Part of a small language model's weights.
Size: 21 layers, 6 heads of 32.
Training: a variant of Adam for these matrices, 222M tokens, 6782 steps.
Each number is 500 + 40 x the weight over the matrix's rms, rounded and kept within 0 to 999. Layers, rows and columns count from 0. Numbers have three digits each.

# layer 10 MLP down (transposed), 768x192, rms 0.0489, rows 202-267, columns 144-191
498465502527451493466497437542493502514527458487563553497531449495569550444490585501522523450447548526519533618606514430450505488556434543538506
500494511488485498504502498509498496500513494492497506508502489499503495498494491490502503494493498512498513488494500499495496506496484505505493
636536570529440465480520534495471405627508413376500447492535435455516504540559480562453536487491439454497495458418531481485467428532518496389552
489497525529490412463498454518513483473543496539459468508497501436452576499476484522502544496511395495481540535422439605454475481484540533439546
505504500496497500495491496500504502504502502505502503497500490502502500503499500501498499496492498501488504500497503498499485498502502498506500
476485544423494409469512549536546601450465568564466500486561525456495473550442583498489586502526447522425477429458517504490500533520482545483529
503502502507497507502496495494497493506493489498495514500516499496508498499491501496506495498506505498514488500492492495488493500506502507494500
503510501500496505506489494508495495504500507484501496497497500497506502503506507495491507486496499488508506494495510501492493503501503506505499
504509500511481511485500508488496496500513505484503509508499510493512496502501476493517499490492507487513493501497518504491500488514505508503502
506498492498496499500500506512501512501508498499505506505501481495503505493504490503498500499492502506506506491498501503493488497492493500510501
538496518515509368558542422523507469497594550484586563418459378447555524487536563403411485459507532435488410417546503492581467538523509572455493
437392570469410408608446510417528565562503473574490496556459388383532490604586429509504582568480470423384456623592467489596544474496537540609437
510498506501500506506496497506498499501493501499500502500510487494499500498502490506513498504490506505511503500501501502496499496511495494493501
483497474497514500496503514522518489496488503511494477517538516507515501488507508501489469495520487483511492493492502509501507493493507513460513
593532468435528544507523426501466464572527447531500475453528522420470494497595588501525499510486482450574351447511531456498466550443569511425518
460482487497525476499507501524399490517671501516507549424467513486539472495526517502501515443480484553491488521472472495521471556511464498516515
605515506485519600431560536571482472468536550536471489555453445456450471489556459503407516510513458492611464509558416411549516521388531446546444
420504518491597474590541554566490495507594576522473428496554449509503591483454536516456557462539485545459494456463499591532498516444538561582622
491593460476550483519475433541469518420505615550547499419568564536552474565446469345510582502505580525498547458475471536575423461392464485504495
536515492546453575424416472514490637538550443424513601550602570550417510508423530531632550425382491508557538497518490462465504405514569420545403
504498545511511524547527490488470484504534505497469506478462528509441474480489519517528475500516485494533473477483501512483486483517496493527488
652604506549477591382587475471522585511365562579453555521462475478555573480466451456521438554561458536459582553510494412543475679468560533487400
503498509503498498494507518497492490500467505498492496509500492491495488508505500502509489507490495491509487497499501502499504503507502500496493
534520470481487520526482522460492445510484480407533473500511500461479540586487482445518520453498587457504507495468493544477498535481430569520516
457432444468456513524541470569539412403531556563469476641449486521410511463528554453581596482452492440383495475414379507599506530485554483507560
457547502451588531440470509519488503540525441510475506456536551478433497631522460533490457484533504500494517462505512574371495468621551635389489
570553492606514549487442574519457537500560570465471523486538564550522439582487406513534614515502551432504437499553520511554460536562459563463452
491507497500515484494519495505506506509514497491512503499479488493497496538502498520511500506496508509516474487493492531495509497512491489498506
447530500502558478536476461371559483463477509427466518621532542545519501568478429543512507406522516461475504518495507581492519528492487570672554
475491512497503519503486542541511514491493467494523486471503509484515496515486479484518453518489505517526503490496493534499505465520512509495508
533491430467548507436458546534548537596528413475573439550401532539544477478441404445460446561412463599423535486552459508489472452442482499484566
506492481552511560515425442546458464499546423560456508508490466475535544556520417494523419492494548507527596477533447473432465476486533477457509
505502501500499502503498501500503499501503501499500500501503501501502500499498498502501497501500498499500503502499501501500503501499498497498498
522502544461533466477511455466451480495542482519551514503509492429436566556490501530467478543477430553510497557521462428422492447495495597539459
449610456516566509497633527549558398551583604438472492554524471485446619425470503494570468524522543456544504500442478470402490413474543611520545
509493479505504515496491496504493501503500493518501493503510505513503510516490497494501497498493505506499495492491487513481502506494502496501515
561497632480448545439499440551547559518480508576471521430527520455549472370466421424601531410396527479553579550433499495436502577478502451391476
549538418486490486519431527479561613421580524401488503531582532520493535462528461546526479439467525606601488471417418514535474526560459480573614
486484472467567449396475514570503509480540564387525513556518501457422504570517472452571459522421485451477496566422472478511496511526421511463398
503497495504507504499489502497499490503505504500504503495507506500507500495501494496498508490507503499488502503501499495504503509485490497492491
498501499505500503501504497495500499494504496498497500502507504504503503505501502501501503495509500500499498498501503498502495506505497505502498
507490497502494498505502501495498501497514498502504499504499496497510507492498509505496505500495499510501506503501499488498496492486507499495494
499508510502497483503499494494513515493507512505493499519513486495519515503521506504491507502505486494494498487495511487494489520485491501508516
481579493611448438447521498535466445507596452517440521496509466484507514489534504537520447481563488504514507544436463425428460509499461488510570
481427544503462503506458511509438447540490469539528475485460436452493528511502441479507497503503522523473627442475483551532505486483432542512532
482509525496508501516481501507508493498517504499492495516504505503506507509486506506498504505506480493492512474491495485498487491501485483510499
447530604530438537436473539572454498506545447402435534546492457497443444481493429503654568622514533474525462389428591365516526528544472526504562
499505502497502509512496497497503497501499494501508502497498501501499500503502491501500497495498501506502504500497493502500496501504486508491494
469465629601513427381474579452467527571533425436477497559559401526492559446536394518557512563507566556391534508562553484479540579522483355614491
500503500503501497507504501502501500502498498501502503502501503502499501501500501500504504499500500499499498498498499497499502500504499502498500
519469521504513480474467499520510477478496488475495508496471485478488495512518478539502499529526497500487491502497506520480517490527510492492499
538511516508511497498480524502524520521515504493493476515493506502502520501496504517500503502509481501499508503493519494492480503495492510495502
545683486551551505526622438541460525527548576608488532548547528541480605533587468549418515532529432593452541470450501439519466565467484419448393
500504507501501491497508511510507506493502509503495514506511503512495490498508498503509497510490508502504508510503496508504493495512503508506502
497505499502500500502504501502497497500500501500500500502502494499496499502500497501501496499500501501501498500499499499500499499505504503497502
496500512495507497500496493506512489509489502493508517503506498512511498505509493511502502487496504492494492496494499500489496496505496515495501
514487515502511505488511499495513498505499498511497504494493512500518498501498507508494493500494503503501497486487504506509503505503509513488507
483428514462537478551454542451553513482547583536497445553518591471495450530509528390500429488477564532529423532522454554474512471479545514555503
538536470488591526469540541508513501493508535404440527535521564535467419503498500508460404493509443486546520497493528416541508468411507401534518
488538357553506535414477452583426470511429511491542367554452518562491458523554497493452413492444484567483537535508471435565413463503568491533493
495489565507523407486409523521514515517468469521453573540450481499494525403483501547414539455502482494501459390545552543457528526505496405490454
512559532519356537448494506497518565507550464536545565509572416482449541515501485438511443470548555505566522500498515449450513448440500448546508
565565504487493424451546549566483482481456432515451501368354506518474374463493547505495466474468488579545513525634441476579540583477476462570413
474393555451502470549450553504515513520452427475532463558517558438500527421499488553455432532458403537513560539525477524417507481361415527435464
573511557508473479368454466503513436510465444493507524475522431443511491481471507472581545506476445566455475461574490525419457505513546502461406
495505496497506503500499493507500505504508496499497500505506495504493502503502496504498495497496502496503502494497499505493497502505494505502503
# layer 10 MLP up, 768x192, rms 0.0523, rows 203-268, columns 144-191
502494497520511513494498506494494514493510481487498476486469518509498496490482506497493493504499489502498510511509520491498501514498500476496503
458476466427527373468473485580464521534680422484532463445468587491472521424478511612507547481516479483509505418431528613558469445433462529556456
572549531525446524475484501500484520545572459500528491436488458526549479429523510492494557475500494462531557468466489531539503498486501525474493
488498488500497491494507495495498506505505490492500493490485505499497495491479502497479495515487503504494507500508499502503488507502513493494504
479470397483555446535580523522454460532495501510499452510485553522448457525533578486479537548447557513530498556498463528592511497560527434408418
495492488495516492504516520494507511484507495482485482480498491486493480484493504505473498501478486503493511500493511494500511496481508500501475
502504476501497490501515488508486509485506504504495479497485501491494498475472515490497490523504501511512513489502504513499486482500509489500488
489500496495508486507496511510502514501518502498498490483488515496492491477474508498480490505488504500505510501503502514487509498490504473500494
494481490508510483476509502498498508493510503499504491487499510502490477493473514500486481509488495498497521513505526489510511488493510491486501
464497503412483427438529478407439542484536468422516482432441548507596443465511477392377571529432496525482527479550542576569466461482508544532500
496462487471592483507572593619526514498527527545412449360430485528517477440414441427492510627359575510508510493491451585483531517423466471411431
488496495493504495481503506499500515494506504481490490502490517477504498487496505496497496500497502495499498500517526491509499497485501511494513
503478496490506504515476501488518495464500508496486485480491524491497486475498501511473486483493492488496512512522542493498494502478508481500494
527427538504474505491530509499423478456478496476490515496499504468494507453468434547431479602463565539516575460461507457440470391446610543441537
500457519518419467512533475429575490381557509426528494492482548551566470472521473553507481534452540433536500521564537503459551494528520477466457
425480564589476468505592530431461546472539429529440443512502417533462528432516586587440440437569527509502527467551572518497458372457520471515551
466464445460433483553493493521503463471529462563547387506468486527479427473464507571478506565504490509461620552568484574552520506491479514530456
462397403473511480527503482521416559496554544571501461432442481493481461482521490594409544520556506559400500515371516588464479421469530527495481
521469563591553527520542549524433507465503402580515505528429502404534491385541441458420531466494425526445499535513579472464453539337487519440464
464495441521514472509533493524470509486544493516501432472471478500485476487482526506447492525469516507503553517511519491491489497481525481493487
403395510449451379563485526513495622483517440503434496379513471435496511522454450586414498518533469479519563488519577625438549484501518501547472
496512492494510495508492500501469508504492496500490492492492484491500493470481497501480506508493504494506515510513508475485499480478515493495493
519537356534562517481499457553388563481518543535386474533495501553521477499498533589472437574481559529508628471569483518460492503458559475522445
537477395529483414448488588573481565482559541431489502493442513538395434500476467388499445477369456523530473510513516594553490502409532484515498
433349365394554402522555529535505629491524493467436508486400578449478473511525547471526542595519496467495480401629625493474460514458497509529562
454353484462503430507537547419526548532555444504562488443470614486458479516516475467542509519457473540494485572438573516567521453508583470376420
512462468504520485483524501502476509500519505482524475495491509451486470471487514473493500500479514507480511490501536504511504497461515492496492
584449521519421467491525622536409622423541504604422484523508502487526514386527606502555599589507449561529491541524642460525509474532484425469516
509473470521525490506523552488517514485497486489473482490485533495509469487476503514457486493496495511498514519520526484517520490476502488507515
567470519489489446526495420553509502522516396568563467433527611555534509451497581518531518466458543555513524466368596425524460452480466462394554
465424469489516505508503464447405488499518480519453492561535516497527470443427455488516461548495547512516487508516548522475488453482568584480467
504485494498502505499504494500502518497497489496503497500503506496490508493478502507489500512488502508489513503501499508516501497494502503494497
477509546480492432470494549560551489384578487471514519494476487474482523418435464509508583487564477465521525483482585516544541479483526467433480
552485444532512487494542624551451457517476465430496505452395411429475469505564514513508526542455433467500524498543535474406541491471501488518508
499493499502517496502519500504495505497517495497498485474491492494499500499499497498484494497481512493505508507502504511486517488500497484497489
407470475428564379467592511480455582468493495530382478434452541508550488450526412619464447504506521532473494471590601532491517331553598477560488
509485581472392516509513472535501545454558507604560459505501495517525499412491595477464547511506394529542558498589623475516517555464459482500443
501507461502558513509569556603542506483506533492486425453447547468526482481490521504495433448529560452476503571524495478541484481487525464458529
498493486495504496500501501491508501483509501500499495486500492498512503472494516499483500514494511505486513487500515502508509489494503499508488
502493489503496492497497516489503501504504499508499502492489493499490505502496495500491499495498512502497512500495508502508501491495511495505493
495497498501506502497496513512500505491505490507494482489483501489480501493489505508493506505495498499501521496493503509505490493490499487510498
488509482484505489489523504484501519491531483484492495478487502479496471472490496504484503506468488507490520505507511500492501476483532489507493
539365540590480468575587492546416568507512388571529488359383462456441462456455517479424496596452534562465540487501476431446497505484508414452522
546509453512467499500511473476407543477530552574434514544510530525457506508474599464543466581506508451432501543492475475401448387482686522522396
496487513499523501479500501491467510493513504488498493499493488497481482481493509515481488501485499513478509515507513516496504490482516495506490
494422479569438516499572471451447495491534438513556424496506442455563527379478552588516511572487449475572559536488594497531511455499582597489354
495501481499498492498501502505488509478500500504497489485501499495486494493500506505489494512489505492497510507502499496501499492503513505508498
456533461398510545592504441498477512443577494523470446452518607457510442503432624473436557487496538409573500484473509502566476546470450577342432
487499487494504502499500498505502517500504506507500494488507496499493494494492497502501487490486505496505515495501522500506499495494504499501491
490478483529515473480517505490501507484537495510509456471452472488478482480468502506475501522476503528513504522499516509507519477480506474492477
481493465473518499501501521499511519498524494498472477486483504472496487487478491515477491517486490499506524518506522503483511460481531512513500
510429536476444411432541495400540619497545404484483516434488465420607506509530549558472562497537432478407512418504590476567484524430538615537459
497500512513507505491511512515517524501521497497480477493490502503516492477484500486497521499511501507506515505487504503506512494487516484506498
493507497505517506497497509504496502481513496504488483501494497489506502502486511503490505501503503515497503498502495495506508495491509486518492
494488512488495488503506507477471507492506499500492499498478490478498503483499510499493489501480473513493517507500507498508510501472511490512487
502488484507538501505496496492523510472521502502505484496476508503491497490486504513478500510490498523484534498509511502504492488491506473482475
562452505530512543504495516433560503500504545517500457408495475374537451456364492581350546601452485497518458487511501441515543504515483561431499
443454502448504517581431493479430484403548394526538477354469534403434511394496462491485436509474474476526576480506559662509483440487494496478499
575446524498527549504428611492497485461516488522487451415424521411527488417394523574381545560410553474560566619515588553466500324495578543599487
524424504538479495469597608402505506526492443535512394419421531372521466521508444505442557569506526490516555546483483436588476473518454439447506
432543457515489436570584537533472608454505445530415479523415529487512535465528554512505427443514423491508515415619551536523513539424474448434526
414378446446525491474467486617603548506537607461474436584495466427498438492406564528277460462538596531546448553498537439557497494405432499404425
526473506588484439471526499493510489528482471435486483520509467534536423475500551484461481494508542483503499603563534412450519454531523408466519
589543495545476497488424564509581474424586526546573429434390531535517439511496571518476554523338479547472588491502486470485521478463543460462459
499483507508497491502506514506510517495510489493493486488493511488501491494487507500501496513486492506497503507505518500502520488483501487497489
496503492501508497495507505507494503507497499496496487495495499505500493486503505494493509490502497494505519510488495492498502502495502496506496